Each number is 128 + 24 x the weight over its row's rms, rounded and kept within 0 to 255. Layers, rows and columns count from 0. Numbers have three digits each. The size before them is the row's rms in percent of the matrix's.

# layer 5 MLP up, 1920x384, rms 0.179, rows 1767-1800, columns 288-383
098:087120104072128141085158164121110114130128101111093130122116105109088130111158155098159127111132119141096120104100153135119134177140147153107172136142085143124127123076136162133145128120106133157122112124119108094125096120133131155125124117113109127100129152111144167112123157079093145133
101:188150123129123112145140127092094095114103116143113155123122107173201148151157119094106106133087140147108108099130163077152111107117134155112120159122112162104136104070135142105105110146124120155103134107170095152114128137150094092112110157124109132129127119112123110182105109083070122114
099:145113096130138147115180114102121098130155162144123137078127127141142102123135131140106128160157150136112156132128121151145110132132149135110118089126124120077136115124123142149124117150142103165164134100128182145159137159148131138179176108118101138133130159119142125155129135158165141131
101:129126112167124149132117148137137135094111121142103137084136140093109102081126096101118119152142131120086122095150122129135112097124149108126127142116123088129125133168129105123076157169137130127105150108080131146120110164149130144101128121134153136123101126108163134161120154117137061105
101:098114102153125140145137156098126130096082151150147141141135180112149139084109102163145126125153116125144121104117127104158091148110167104148193134104124103127168144137134105122117134172119127114138135134116107128150120114118148127139106107115111101115130137087127065119137140120100075143
102:146134130096128143148160128098190125116072165154147126104124120168126100115135103122135116146157130113097163144113132133097131223147141130137093106110133104152102126155134095132151109131122170129132178118131146142122145114157107111088133135108127122152103142107182125130108110128131098089
107:149108187145081117131143073147141168114125131113139090148116124154161128148155137075151152139122102112089111119144153108095117146098180110133144178160095119115127109089113081139148125163113130130139102105144115097108102092147095146135135126112118139145098136097163114110138125103100119184
102:160147136140114116076141117157182133104111103119124146124165119126145107171172121074126120113114134164086129145154151143139096140120114115057080152163157105118122105133094153114085118108141130102100126107124105112155118113121100163115136075145060111110119125142123126130109144153135089156
096:135085135132115126130102172126133133108127117110101155136175107119113161125152110105107102116151149152150124178157163098107107111140150115122136156125117123142132159082182145117148136131123132172131154121174114170079127135126128145143155123137104119102105170128111099152154132107140152128
094:154154133145111155095150088109109105132119134123120168086110092126093156137163149127133115147144143149128129140132081142162163145139138071146135142093164123127094082109168154142131134120137131125110145106150170108099147149127131127116135133163107167162164098097152141115178142125149129164
098:166138121158121101143135154168165132100130134124156097108126105095155125103112133121103138113128122121131138132117114145145141103076153113111145127066123111141161119075141175102063089120128112127070138095137124112103144106111143124126160118133082082169148146140090158121149118101125137122
107:155131109165135157152111130121099144098106116086094123123143141137127143139143104123154131130124145142141136142123113151116102174119117145110074139106130124090154118130167118130161124098130134121131122134104154128125193134118106144159119129112169098145137093116153109174097161098115106095
098:134148142116134109119140115066142140119099113138125073143112119148100126143085159130131156127107180147134125097103108127107146125102145197106142144122134108143128113114162144110118104134139143107129139101132132114225154140104093149163140103122089123154093123142137127114095154158169139104
105:125143164085148111119156144168092106119092116133115104146106096130146117136149121076130151131117131152126109126144133116123114146109164157126142121113132136140143110092140130163110117103157106106144158169097149137133148126115161132127102114152114112120134172107122121101139152115097160186
096:119132096126103155123150117130166174146144145130099116144147134118147111134204175131093109128095118157161129110132111117121143176171161147110107123145156133147134131172096150124133117151084121136119097173116152102132099138097130137159128134149132088148129163142116143123095137107114127126
103:125139092103129083140168100167111109112139124136167135144115113096152127100148096116130138084079130135163118092130170135127131077104111122161142124145138086104117113168130110121135112132094107105141140126126136141113135122118130128127150128150130144160087113131097094112140165141108151145
101:133096130096106159145114119113136166158097111125113151105153152127159137132125178126095113169139114167101121171140145116112105114108166154128108089105131181112107109106161155136106117130173089141094163136076100104123099127082130150130122132141118133138170123118140103142095158123139135133
102:101146107168148147136156126108112124119135117158182096159085120099104120157127134070115104087136165138158133182101116122125157138137126122135129169106079165130081137158100132071160128144132127109099135096121151153128108138132184113105132132146155123154102180116128096159133108157117122104
105:112131109099125151105121115120124102123124076169120090118104118103121157118107128147139157100112125151078165103124105118128120124112106120110125118130112126139165127117116084147103117089137148123133138151141093154125141094132159117128095125111110111127156115114152138111091123107155172140
098:112091097104088144127105154102162144137138152141137105141096101124120095125111144092114081091139157146110097135166139129125115114135081127093105061155169108120109097115109159138132136144134129137166138127102096150145122148126139122072123128150182140162130123176172075157114150116086127116
104:144127158165148149084135098133135136149148076107137143131132127093112116103142145102148091117098121161144158139165134130201135120102130135151135121114087180105092117129089166121140143148152094101143144085169140165107082125139148122113129165100080089103141130155105163099106115149151074130
102:103140141127148130108124136093134175107077144129130155132117136136129133148128167116114108119109126169141151142134124112137139109115142166158105090104117129072131140087128109106171116130097093134116101139116114133129174107151156102141161126120116099113103169139102145138140106091146092134
106:143136145154116124087140136197144121137134153135088136163125128129152094140145137126116102103133149177104124130134155145137147130166111122116155179083103160104135099137122114125157121114163164145153126133160106131078106129123132125140124101146119159087126098137154130146154146161157160120
098:156124125143110138167134137132115162147165139136087172130130135156140137085183082126139135170134118123157137139136106111161069120115138114113122136112115119114116141146157125181156129119165149135155154148154107134160105120153090084130122120140117126145122126124156162151103140136108123138
098:121171122096158086140134120115113138136087125124180135154132123124106125097142122113142106148137173141149057132133150153115119124113113151088122124133122138125144087190139093131113115119096140111143183140147107136092123103137134117142118128124144173166118103162153155126113116131167194121
097:114154115156108113104149105111178121115132198137111102070118132107122124120102113145164093147103135116118142138159128141146113131099121132109137144145136096115138127095121088119084117112171151079102157139159126132132146132114159128150161116114161119121082110119137129097093094126095124113
099:079156134118108112111113143136131128099129092112170098111088158128111112131099121077100125169112117131118124143146125113114153135157142114109129108143149134112120107112169087107125082117162107104147107129142104145114094152134111118147158136090114085112159158101166088149156140102129087102
103:146120119089086123127141160108158170130140135145153143115115085107124103134137142092106161135124155141130161136118122128082176184132185143149137123127179113125109122111136147144159122102108152156154162091095125131129145135114157124136154144084130116177091114103118145088135134105150121165
096:085158140136172138156126140164145152107158113129134128135096083103125138085102123102107141129136096092109104089130117103108106101096144122127129126096090184149059147089131095109130135171124157124080129139121108124156115155093144157129088122115133115110113165140095099112142137099126178095
100:141115134156125135096128096135148115118151118140133110124123145125097127100129132132122116118149118135135143099167130095137097140121127111106146115109162123159165110182137143105121102110170128117108154154145055143170089099142148120104139144138142137110166119148128124107137151099139142122
101:077090169112107137114137148149101121108115128126133108135154128144134152122142119121135083120140158158070160150114097120073157120133182143137134080136129142129117143167146150148165174113106109151136125123136162152162149130131109103161155144128127125176135124120148086134113105116127123149
093:131122116139167130137097177169118088124110132146126112173120117067115100128099122078101112166178133080087128118145145162129094122102152157123152098133126115105127137147080139142114146128116087099101151149091120127123137114151087119087137155111182194140120117136142114141145181122129126146
115:121155137157121121125099128084147138154142118151087129100104132141160138100150139090124146103123111087069126128105131158148149153134111187129139132127140089107136117124114143098110112096108074105140167146134125149141157094087139112105148105134127114108086143126137105103139127127129127103
094:130067131119143162142142104131116126121150137113082110173073145132066153144132126121104097158150070149109139112110110147140097145110160095165156134118103167089133137152098084125098146100130096087099149074130082139106125144135138124117157150129116153138124114161161129166148125130152112139
# layer 5 MLP down (transposed), 1920x384, rms 0.188, rows 1767-1800, columns 288-383
071:132145112163141139111051096123138117150142143149153149172109147143162092109077098099114133140141126151181107125139096111148118128142074101120069124130150113136137130144092104145091119143119167101136150144098162135141145134111112098152116131117123150142115119129082112139143069171147106106
095:098130143056120109145102155087091092106144108145134101149126113149133109121139115109189104131099139136100105118104120136126120140141160139142075149147156102149097123124155130085115143104114143124113055117131154103092113127122129147155107118126119091127119132120111159102138095126092140136
110:115137123122104119110132169113137133124126138123175156134107102165130081141085165114119105147113123100138129060163110130125149100153174138131137153149168163163134147090149118122125129143092087104113145108154173151142107173131159148173165125132144140145126109125110157174109164137135142069
103:163103062129133159111090149088144110114128132127104154101119098134161056114159168105112138147134113118127147167136113104113116164130124124119170136137104135149125130138121143102149106176110123102143137132108145164141084123168133166135123115135103088125108125120144107138091129141143098128
102:069127117097110148129084142134082072127120137113086148124114116133131175095072114140150098154163121133161126121160136155146116151125138146174128133159143111140148168130115129101168120131131166118143105138110091120094149155116108108147139154130075136125136146070118121125103141176153086119
098:152092123086103116150112139121129134080115076151098158129145140134107162134123118158150136147165113113089078110124094083140102071124089137149148114133094104171150164112157102142162117100105102132130112154139127166125161155094133112060117131136143142121111121149117108171138124121105126119
095:144086098172141144125097091139147135146157070141120134121127120102131137135147140106126148118143110120103137071113155108095151124139098192132128122102126156122125128101129135122112127154147115143151088143119144169118145137102121162111151088109095131151126124135110080148122123097118089143
091:092095107132113128126152122150126119126117114135060144089157160089134122119128134113130111120130179153126110146127163131139120117073193159141166148116139136199151172133138113129106136103155122119130105137094136121124166150123171116110119138147108134139111155097142120107138103151121163132
099:146129125144086127114156154111069153129101135116120163081160147146134143105133149105151151122071106090128176092125156121081144132171128149104116136150147111151131141110109098149144177091125108147101126064126138081149151134139136098156137167158126128144093135128113132104125097134126169140
105:137123150150136116143108144132103134141106126115181125099117158110130136111083133104149131119101157121089143142136087119155162158112081149131057109124124109097085162122100135117130119136145114186133126125117155121106097107103164123110144086117187137123134099121074133114154092101122120173
106:098102135134121125102080110105126185183122098104138137127138085124097088139127128155146167105109126101082146118112108159144136077112114147105156107073105155157146121117168105163146148175115121132085120129076161125161173146155124162118113116084096155124121154153147139099141132125140152108
102:127121119133066108119064174115128099089123130096127138100145159130129130118156148148153146121143125173118136144162188119140113110098167112122139164145150137145129140094129125125144089149126089144188121112116128126150143083111140104132155134153148132130105112142103122156093183122120134127
091:135120130160139162165124134092168176152147126128153146102101143087146143122115124136125138133159153127133140063116124040125129165133084125153180126171160112166095156105128120118123152130107110126139154144130113147092148139121107076111100162111110139103146094118116144082128129154149158125
099:115087161147140142155084154160151130162130086136128119148133162095177162069150128119135158121123174119080154061171126088141140124134136118160097175121129123106134095082146159079111174128118140141138100129111152156125140119130113126109170116154088128133120144138129127142105117133114145130
096:120189101127137127111094173132109100129139111136127128165142152078160142100122152108125117144133160146117178139171117103108166129114096156128102143153154157126179119149163082112116121096143146130076102103113118125088104120134113127173106142093123086114134138166093105138120157160124137106
095:110112124123135105136132135154136060146154136131159111110153142114132152192163138125150106131148104118164083137091144144160113145152123120155142069190130125094171126118123113140155107139087130173140137166159117083063102091146118118129140096098107134152117130062070162106105157125143090151
090:143130141115117144103124117146108125135114111108149125132196141112105139090151145113152147105142118091121118115179134135155168103150105125141118168160111136123123151119158119128131109133151179131166086121089157170134121128115149101144101132097122124104123137136101102132150138157154121099
100:130162169108153138171130120168124119108129133156151130144113128199166154103114135143123137148180121130067117131103141113120132137112158127142145081116104125134154113109138131135118118163119103109130103135104141100197152125105117115129098137104174111115115121200130116140101105120140122120
102:046136114183137133095183100119107117103127112135088107132138112121196152129101153143116129127144116169172137155120108161151152106087134131136133134139122139123134098116121090093126150118136161173135092130141135109124171155081140109147142129117140185116112145093156185127112103148087099091
090:135123152134121100143177122146107107181099139141137138171115162128157103135139123198161097112090089126134142111095142081160120148142092099195164135134085149133181170143152107139168167105112164139163147150114181130161156108117111105176125143121117138105123135095124123099137124132119101121
102:146141129163128140159094120129153132144143092134124183052160185082115137083118152128155105141153097133148141150129107123153162172129115153131139132110124110155100114097151156109156110124167138109123141111175169091073118125103145101165150161108110098147098140151164154130143107119147115071
109:059160116127135127117125131139142140149117143152144089152146074101133170100128148188138130165115154123125161108123117159135113154122111122110144107118138130120126161107103120159170107136153115135070115118174173139127138131128155118141121129139126106148118109130118142121113153101106160121
103:123149137138113066131148132150114142089120135130127124160118116126134115104111136110125116131158123155176156138123133104160141114127144103119115114166121114134107117155140081114108151162111132132133145168155123133128164155137102148104133127123137148105099131170149186138158164128137139131
100:143117180147101075141115137137106141105110118128131144086101147106128137146126162122137145134120107102153113091135101075160130124106160155102151184086061133133119086093102141124137122105084145141129095113172154161138117121153151149142091126100121133119140154151162102138152113077120145111
096:051176141115116141161095131105117121093160078113126169160163174128144157135150180109138112142128138155133166122128085084140103119142104118132092121156133150130109140106136172120159132133122124144093117126163137133141132094119103119123133185136121100136089110158162151103117168172164179101
092:117130125150110156136134149117106119141114111163108105140165131126126090164131137153108139175142215152139156125133111124144146132130124146111118130155103135158127130107120161078114143114105133147136116077166106099143088143100156132125167109133130100134119139114103178143128146182071154118
109:108119095149102146140123148108113136129152060147166152166106115138091112122123087184113139109098163147080140169170107102133132129153133099146088110168152153102162113115124118101140128121103119135129126153141118174165131151139122129168133117154139133135123157129154154129157146099161149145
097:155130173113144105092107161153107126139139108125219125109118154147130110180153127143145123130130156150093116149137159137111158136114138181105099113138160156150114103120126076081108167092131134108136106150121110151155155123165145164135141096103127091119137145128155109202152176111126118177
094:170126114157097121172127095140174123107130111147149162128128155123134135113118122088143097120126081125145140137138134096167147101139107137103117128144118158115165162111142165092127099140139120150128085120101156102133157123118147165108169104137111097130092128122138100085065176148139180126
108:129152090152118130164170112149094131113127101108114124052129132126155156121128108142135101127116103111116160122149147058107133091110146126132158120137154147099100123132133155056087172100122116134120123116089175110138131092114124167080130113109148154139114180118168135090173163160134123137
101:149152117122121144158149099113127104083151141094129146141130132146141102156101148084144149144122168142113139145150140140126114121112140122161146150112123102143150098108073135195136136162073123104136099139089124098151107143102137116116102140195101114127148159094133154148168141186143107124
095:150088150122149132102140167080117167092166095164105143113122150146123151078170129130088145125114172167136153108125158152115150136074174122162122148130135124135138133139148133173140157161108162151195108133110140122101121079117129163108153139119100155138130143104115116099107100125142160152
121:153122151114114127179110103141116143091169143154145130160102141133117131112137138130146158133110157137108121154129121078092134129125123159141160136093129104105111141148118111146118073176113101149143155130128077134127124128095123093084124166189143119078130119131147153089135106146144146112
106:138150176110118128100075113121127122143147125120171134172109123112093099128150141093134158124109125099107164148174131076137111106116084159132105106089122130144146125123169117185203130129116120084145147102105152144123115099132138140112121123129157156178146095119118127113123134160118115151